Each number is 200 + 40 x the weight over its row's rms, rounded and kept within 0 to 999. Layers, rows and columns count from 0. The size before them is the row's rms in percent of the matrix's.

# up: layer 6 MLP up, 128x64, rms 0.303, rows 67-91, columns 0-63
# down: layer 6 MLP down (transposed), 128x64, rms 0.293, rows 67-90, columns 0-63
up67,103,213,191,227,259,242,257,219,164,260,209,235,180,226,154,177,150,166,198,217,208,175,215,218,154,226,177,197,139,118,245,158,129,254,192,255,122,114,199,144,168,175,216,197,215,229,214,208,215,224,183,162,205,293,169,232,177,159,275,172,264,209,153,173,191
down67,095,224,167,219,250,267,265,141,154,210,218,178,191,201,214,212,204,208,218,200,264,230,148,168,200,183,257,238,124,158,280,196,203,242,189,177,227,114,167,238,199,142,315,144,267,187,220,243,176,211,158,247,203,193,237,251,153,239,212,187,205,166,186,181,206
up68,110,180,235,191,180,245,277,212,194,215,197,130,245,191,185,209,183,206,256,133,210,171,210,172,166,174,221,197,211,202,250,269,216,226,168,228,281,194,255,178,156,235,269,218,243,241,173,218,221,258,200,303,169,275,131,249,192,187,170,215,270,198,255,197,152
down68,098,251,174,198,160,164,207,255,256,293,175,218,218,210,170,168,180,245,172,161,277,136,212,165,297,216,199,206,159,258,187,129,210,195,236,203,221,223,127,172,190,175,214,198,186,183,129,143,191,187,148,146,224,188,215,150,209,199,254,159,173,295,203,204,197
up69,111,208,250,169,256,222,152,173,227,247,257,175,206,202,219,240,163,226,310,137,186,167,226,218,167,199,267,274,228,180,150,186,258,161,211,190,170,222,229,228,164,226,111,213,167,171,149,204,165,176,227,230,238,204,193,221,303,226,163,234,239,204,239,154,171
down69,107,102,150,148,182,202,234,182,267,228,211,193,214,194,287,146,214,272,176,277,176,208,161,153,184,205,174,187,196,169,133,189,223,164,215,187,206,213,132,259,264,237,232,166,177,207,120,213,207,277,212,169,250,160,180,219,186,254,203,252,212,196,243,173,225
up70,107,200,188,188,222,221,239,197,213,244,282,172,202,150,107,174,258,156,187,147,178,226,244,234,310,197,245,199,153,160,218,192,239,188,224,177,187,250,238,171,244,216,225,190,232,218,230,181,266,164,159,156,232,283,197,248,199,221,157,242,128,199,216,240,261
down70,097,144,172,184,127,211,183,220,173,194,187,201,226,248,173,196,123,155,172,144,225,178,106,238,143,183,131,198,219,192,196,183,179,222,153,228,220,240,240,250,136,197,203,170,214,221,167,183,224,138,142,292,226,220,183,237,186,171,280,237,133,215,199,271,183
up71,103,141,122,175,232,143,339,197,182,251,160,208,222,238,203,239,143,210,210,183,234,182,228,250,252,194,135,214,191,207,152,235,142,294,240,159,184,233,204,255,184,186,187,179,215,164,167,198,202,200,192,219,269,163,204,237,153,205,178,191,210,126,239,194,197
down71,114,214,202,247,246,169,236,214,241,263,225,186,234,248,218,233,150,219,242,202,185,215,185,166,225,135,134,153,165,204,245,224,126,243,274,204,244,140,164,203,215,181,233,158,166,193,187,286,227,178,151,203,224,150,249,261,180,220,225,131,179,116,174,242,159
up72,106,198,227,201,151,208,299,240,143,249,215,272,281,223,210,242,188,203,234,229,228,253,240,213,167,188,165,213,217,189,178,171,173,240,191,167,186,129,306,147,234,204,198,236,154,203,198,279,236,232,213,236,250,195,178,217,234,155,223,226,210,182,287,194,149
down72,109,238,152,196,253,281,260,149,194,225,224,165,230,202,223,213,182,240,183,229,201,169,198,131,174,213,244,212,194,206,200,205,256,192,207,152,211,216,214,252,113,168,216,210,112,238,241,168,137,238,202,147,183,215,241,228,111,171,242,133,200,222,209,303,182
up73,097,251,193,216,198,224,100,204,237,216,188,214,184,224,200,216,198,230,205,194,206,175,186,166,103,229,119,174,276,202,205,322,182,241,211,220,221,231,219,256,201,225,257,135,181,232,186,289,194,181,180,211,151,196,189,136,170,145,234,150,169,197,259,213,203
down73,094,272,173,152,241,207,169,309,247,152,199,213,186,186,249,144,204,213,256,184,209,203,180,216,227,144,245,187,262,186,190,239,157,264,272,144,206,102,232,163,216,221,225,165,158,233,159,210,225,241,228,118,242,203,229,203,252,225,210,175,241,232,199,184,212
up74,104,223,184,229,188,183,233,161,174,159,256,232,218,221,145,167,228,221,166,139,166,188,252,160,245,222,162,203,152,255,173,179,215,137,288,256,152,246,186,249,216,254,229,177,172,101,197,145,154,223,195,290,202,175,208,238,182,209,174,228,251,162,263,170,197
down74,097,235,212,216,189,221,204,213,203,82,127,206,168,259,213,218,168,195,220,210,217,176,221,173,188,182,280,190,290,206,144,177,269,198,212,181,222,188,248,196,98,129,245,229,187,141,154,182,191,193,176,266,163,195,227,187,140,171,232,165,144,230,245,223,196
up75,104,166,203,131,253,208,186,221,254,173,194,255,172,227,171,230,185,194,186,216,168,175,138,211,187,212,115,221,251,157,273,282,231,245,163,197,203,199,225,78,135,217,272,209,227,246,166,248,196,195,243,175,150,190,119,224,178,242,199,171,197,229,213,202,212
down75,093,206,221,206,241,237,147,212,263,174,202,187,246,219,204,144,283,256,207,200,233,234,250,200,181,202,224,139,242,252,212,193,229,174,173,155,199,140,236,251,88,224,141,168,159,222,198,172,165,290,169,183,121,179,209,191,214,150,186,200,205,202,267,267,207
up76,104,291,247,111,166,175,217,221,168,296,221,181,190,270,182,160,160,156,240,183,229,193,217,209,157,170,214,229,161,238,219,183,167,126,168,245,181,210,190,164,204,127,173,206,221,163,179,173,174,166,253,238,195,279,200,259,202,169,163,248,254,197,185,266,229
down76,105,204,208,189,201,192,236,163,218,171,235,241,274,225,238,242,195,195,232,287,168,200,134,183,179,116,144,124,265,228,222,187,146,205,244,176,187,194,210,163,227,173,185,159,164,189,242,312,192,246,200,202,195,188,208,225,208,177,167,130,269,140,189,206,274
up77,100,195,151,151,135,176,185,245,219,242,237,225,173,220,184,252,208,141,242,170,176,227,207,196,163,155,246,173,170,249,204,205,228,225,189,239,221,153,289,269,206,129,221,214,244,234,217,188,250,228,231,187,129,259,199,255,196,235,227,209,155,303,220,135,154
down77,094,179,261,227,186,160,173,291,167,169,252,207,209,190,227,226,137,279,194,242,254,166,186,184,267,159,208,182,272,209,166,177,228,254,232,192,136,172,263,261,221,246,203,257,147,229,249,193,184,133,237,192,172,208,246,178,255,166,192,159,246,168,244,225,198
up78,112,212,171,160,205,196,188,216,189,204,216,147,218,293,133,266,225,211,192,214,206,131,266,221,248,209,223,148,219,275,180,220,229,188,177,206,167,269,227,302,171,175,194,196,228,175,183,263,183,213,169,232,163,168,168,184,231,194,163,144,206,224,301,123,237
down78,116,180,83,212,147,253,220,207,152,248,226,225,174,127,233,152,177,177,220,229,227,223,238,186,188,222,196,193,206,236,214,182,214,227,261,182,265,168,249,220,185,194,214,196,146,213,226,193,190,204,259,227,298,204,167,258,174,227,223,182,218,197,215,342,182
up79,103,207,181,139,218,189,191,248,201,209,200,226,158,179,218,140,206,140,202,185,200,141,222,154,203,188,297,233,257,266,216,215,183,216,190,203,311,239,227,225,200,162,227,107,240,163,186,155,218,236,129,162,186,228,176,251,266,248,247,178,137,224,191,194,159
down79,087,232,192,215,182,268,107,241,243,175,159,131,199,260,313,205,194,155,225,186,181,236,210,240,266,197,196,155,204,145,109,218,204,128,201,196,251,257,159,190,163,216,272,198,212,231,202,182,217,244,210,212,172,229,210,217,196,147,248,154,177,191,239,168,199
up80,103,217,231,225,221,189,278,138,227,180,205,243,245,196,183,150,201,160,144,191,218,260,198,234,204,161,256,191,134,164,142,202,233,257,261,165,164,207,240,151,217,262,174,230,271,152,235,133,172,141,175,190,226,260,195,192,225,187,134,276,201,191,182,257,163
down80,093,123,218,223,228,176,193,151,296,185,154,158,204,221,184,259,175,233,171,264,179,192,154,203,231,186,153,182,197,235,191,226,150,144,250,241,151,137,139,202,250,270,183,221,242,248,198,176,223,297,157,176,238,155,153,236,181,213,172,214,221,228,244,149,209
up81,038,173,147,113,209,177,215,254,150,342,117,224,143,244,138,199,160,241,151,175,184,192,193,161,175,243,237,204,184,220,162,168,195,248,188,188,253,223,221,192,143,200,176,225,188,197,135,194,176,216,172,219,210,197,203,259,199,194,197,202,222,251,252,170,124
down81,055,235,274,227,162,192,212,205,156,197,205,175,223,196,294,231,211,207,206,217,199,202,279,335,153,226,239,194,271,226,227,225,195,215,224,230,220,203,211,246,219,224,273,227,132,228,201,243,250,179,188,176,179,197,170,179,228,230,209,241,126,173,238,251,279
up82,105,202,203,277,183,228,155,173,129,299,184,299,184,238,181,222,223,186,171,235,221,200,214,229,191,265,172,277,163,247,209,186,237,190,257,210,190,237,178,239,229,191,188,268,250,174,167,215,200,119,192,231,233,161,175,211,200,266,263,174,185,232,189,238,130
down82,103,194,201,214,233,269,177,224,275,148,261,250,236,170,163,200,169,181,170,199,144,202,112,256,229,231,188,218,175,205,186,162,188,106,139,195,166,175,169,247,199,162,195,178,225,186,142,176,144,156,259,254,167,169,217,144,167,218,228,164,257,287,205,182,221
up83,093,154,227,118,164,115,234,224,217,267,209,189,196,201,251,225,131,177,212,200,186,271,190,161,250,240,198,238,178,179,244,234,200,138,281,220,181,220,216,245,297,194,103,169,181,213,218,254,218,176,150,205,212,185,244,165,234,178,188,212,193,213,247,249,159
down83,092,155,210,157,200,264,116,163,242,189,266,159,153,186,213,228,145,150,221,192,258,189,176,225,166,260,204,181,141,178,194,235,192,136,207,245,158,121,197,289,201,232,224,187,266,206,252,217,135,202,177,271,234,218,162,190,240,180,146,217,195,232,154,181,225
up84,095,140,186,209,197,183,302,309,246,218,211,177,222,189,188,242,193,194,182,180,175,169,158,196,210,239,245,209,204,183,245,213,139,257,163,181,184,180,199,162,250,216,171,195,255,308,215,198,218,204,239,160,197,165,159,233,153,148,241,160,237,279,180,165,125
down84,100,261,189,187,240,158,164,167,188,160,250,153,195,179,220,225,179,232,292,189,232,214,194,150,160,169,230,234,236,209,214,258,216,66,286,216,198,218,216,212,169,192,222,242,184,144,177,217,160,201,253,181,205,178,286,194,153,101,216,207,210,222,175,226,212
up85,092,213,132,179,190,136,183,268,226,195,199,241,114,212,231,205,243,240,161,224,158,141,148,178,172,218,209,228,301,193,254,256,173,221,168,111,153,240,196,204,199,238,223,125,176,160,238,248,209,222,156,191,197,187,131,211,237,153,184,202,217,202,220,154,254
down85,093,175,223,171,182,193,204,228,251,193,212,199,235,262,247,178,236,219,214,132,233,182,197,123,229,145,202,157,195,234,256,159,278,234,157,243,205,201,144,209,190,214,150,231,133,197,183,190,69,125,186,281,246,213,202,199,171,159,206,228,254,174,181,201,165
up86,078,207,162,179,224,169,168,202,220,238,199,115,212,172,77,191,269,175,223,263,275,181,202,198,191,178,194,210,200,192,224,221,162,181,124,177,242,237,220,185,280,194,223,218,134,257,244,158,194,156,212,180,168,227,105,198,274,203,177,244,209,164,208,177,234
down86,088,231,147,218,278,198,170,200,189,322,311,214,153,220,229,144,236,236,176,205,248,201,192,218,215,195,285,248,148,172,175,246,158,203,129,199,261,196,250,238,268,221,205,199,225,169,171,213,145,196,179,171,204,212,167,197,231,201,190,233,150,173,204,219,243
up87,108,199,172,216,166,194,167,262,252,182,238,269,128,179,200,330,175,221,182,142,192,215,255,220,237,198,171,269,168,258,123,247,214,247,203,247,212,197,203,209,262,236,235,247,257,174,184,165,214,212,169,197,190,220,164,275,220,183,219,177,149,257,199,215,187
down87,097,143,200,184,205,198,200,218,194,244,213,144,215,149,274,258,174,226,157,227,197,161,300,168,214,190,181,233,179,149,226,199,147,142,219,161,254,280,142,252,215,206,229,181,231,163,222,267,258,223,252,180,153,203,302,175,186,208,169,204,230,175,202,138,171
up88,105,196,193,177,148,214,183,226,235,198,240,175,215,194,221,180,184,145,164,190,156,194,205,207,186,263,71,225,221,291,281,232,133,178,200,193,195,302,241,202,247,201,202,147,224,153,214,273,240,156,238,182,145,182,211,185,234,171,203,177,183,193,183,276,223
down88,109,219,184,206,163,161,215,224,161,274,243,124,144,190,166,244,193,234,202,189,163,194,215,158,138,198,216,262,195,218,167,211,75,190,280,124,184,153,143,169,130,225,243,192,206,185,169,233,154,196,200,213,177,212,260,162,190,118,188,224,189,204,236,242,206
up89,090,202,189,210,206,201,190,205,158,161,226,202,167,194,112,266,139,185,266,193,158,203,96,217,212,182,275,169,260,254,187,220,255,254,198,180,208,157,270,263,194,194,233,222,178,273,234,133,207,168,180,152,137,154,167,220,178,148,181,251,166,213,185,193,204
down89,089,201,175,229,200,216,224,183,255,92,169,218,210,247,243,237,270,229,115,203,233,172,208,184,263,218,80,168,143,157,140,199,239,112,218,175,223,231,199,193,202,261,205,179,216,176,208,239,205,159,190,281,202,245,186,167,189,238,206,201,211,223,241,206,171
up90,125,266,196,165,233,237,191,220,264,183,202,96,295,263,153,170,200,229,141,211,232,179,191,168,206,215,142,263,243,191,280,248,214,201,197,215,259,238,232,237,178,279,258,165,197,240,195,157,200,168,208,211,228,162,160,182,150,182,152,245,241,180,208,203,204
down90,118,233,227,250,200,227,185,193,216,136,198,182,232,205,208,188,146,152,136,179,213,178,188,250,205,261,142,233,279,218,195,245,198,264,211,144,214,185,221,209,274,186,117,131,172,220,239,169,218,197,238,172,212,214,201,162,191,239,100,212,195,149,239,219,307
up91,089,154,162,218,168,204,317,223,263,218,235,197,158,205,164,246,181,286,85,178,207,288,189,268,228,193,162,223,175,182,201,171,186,194,215,188,181,211,247,186,214,219,180,133,165,217,184,245,247,204,177,192,240,211,199,246,244,182,213,232,177,170,164,281,159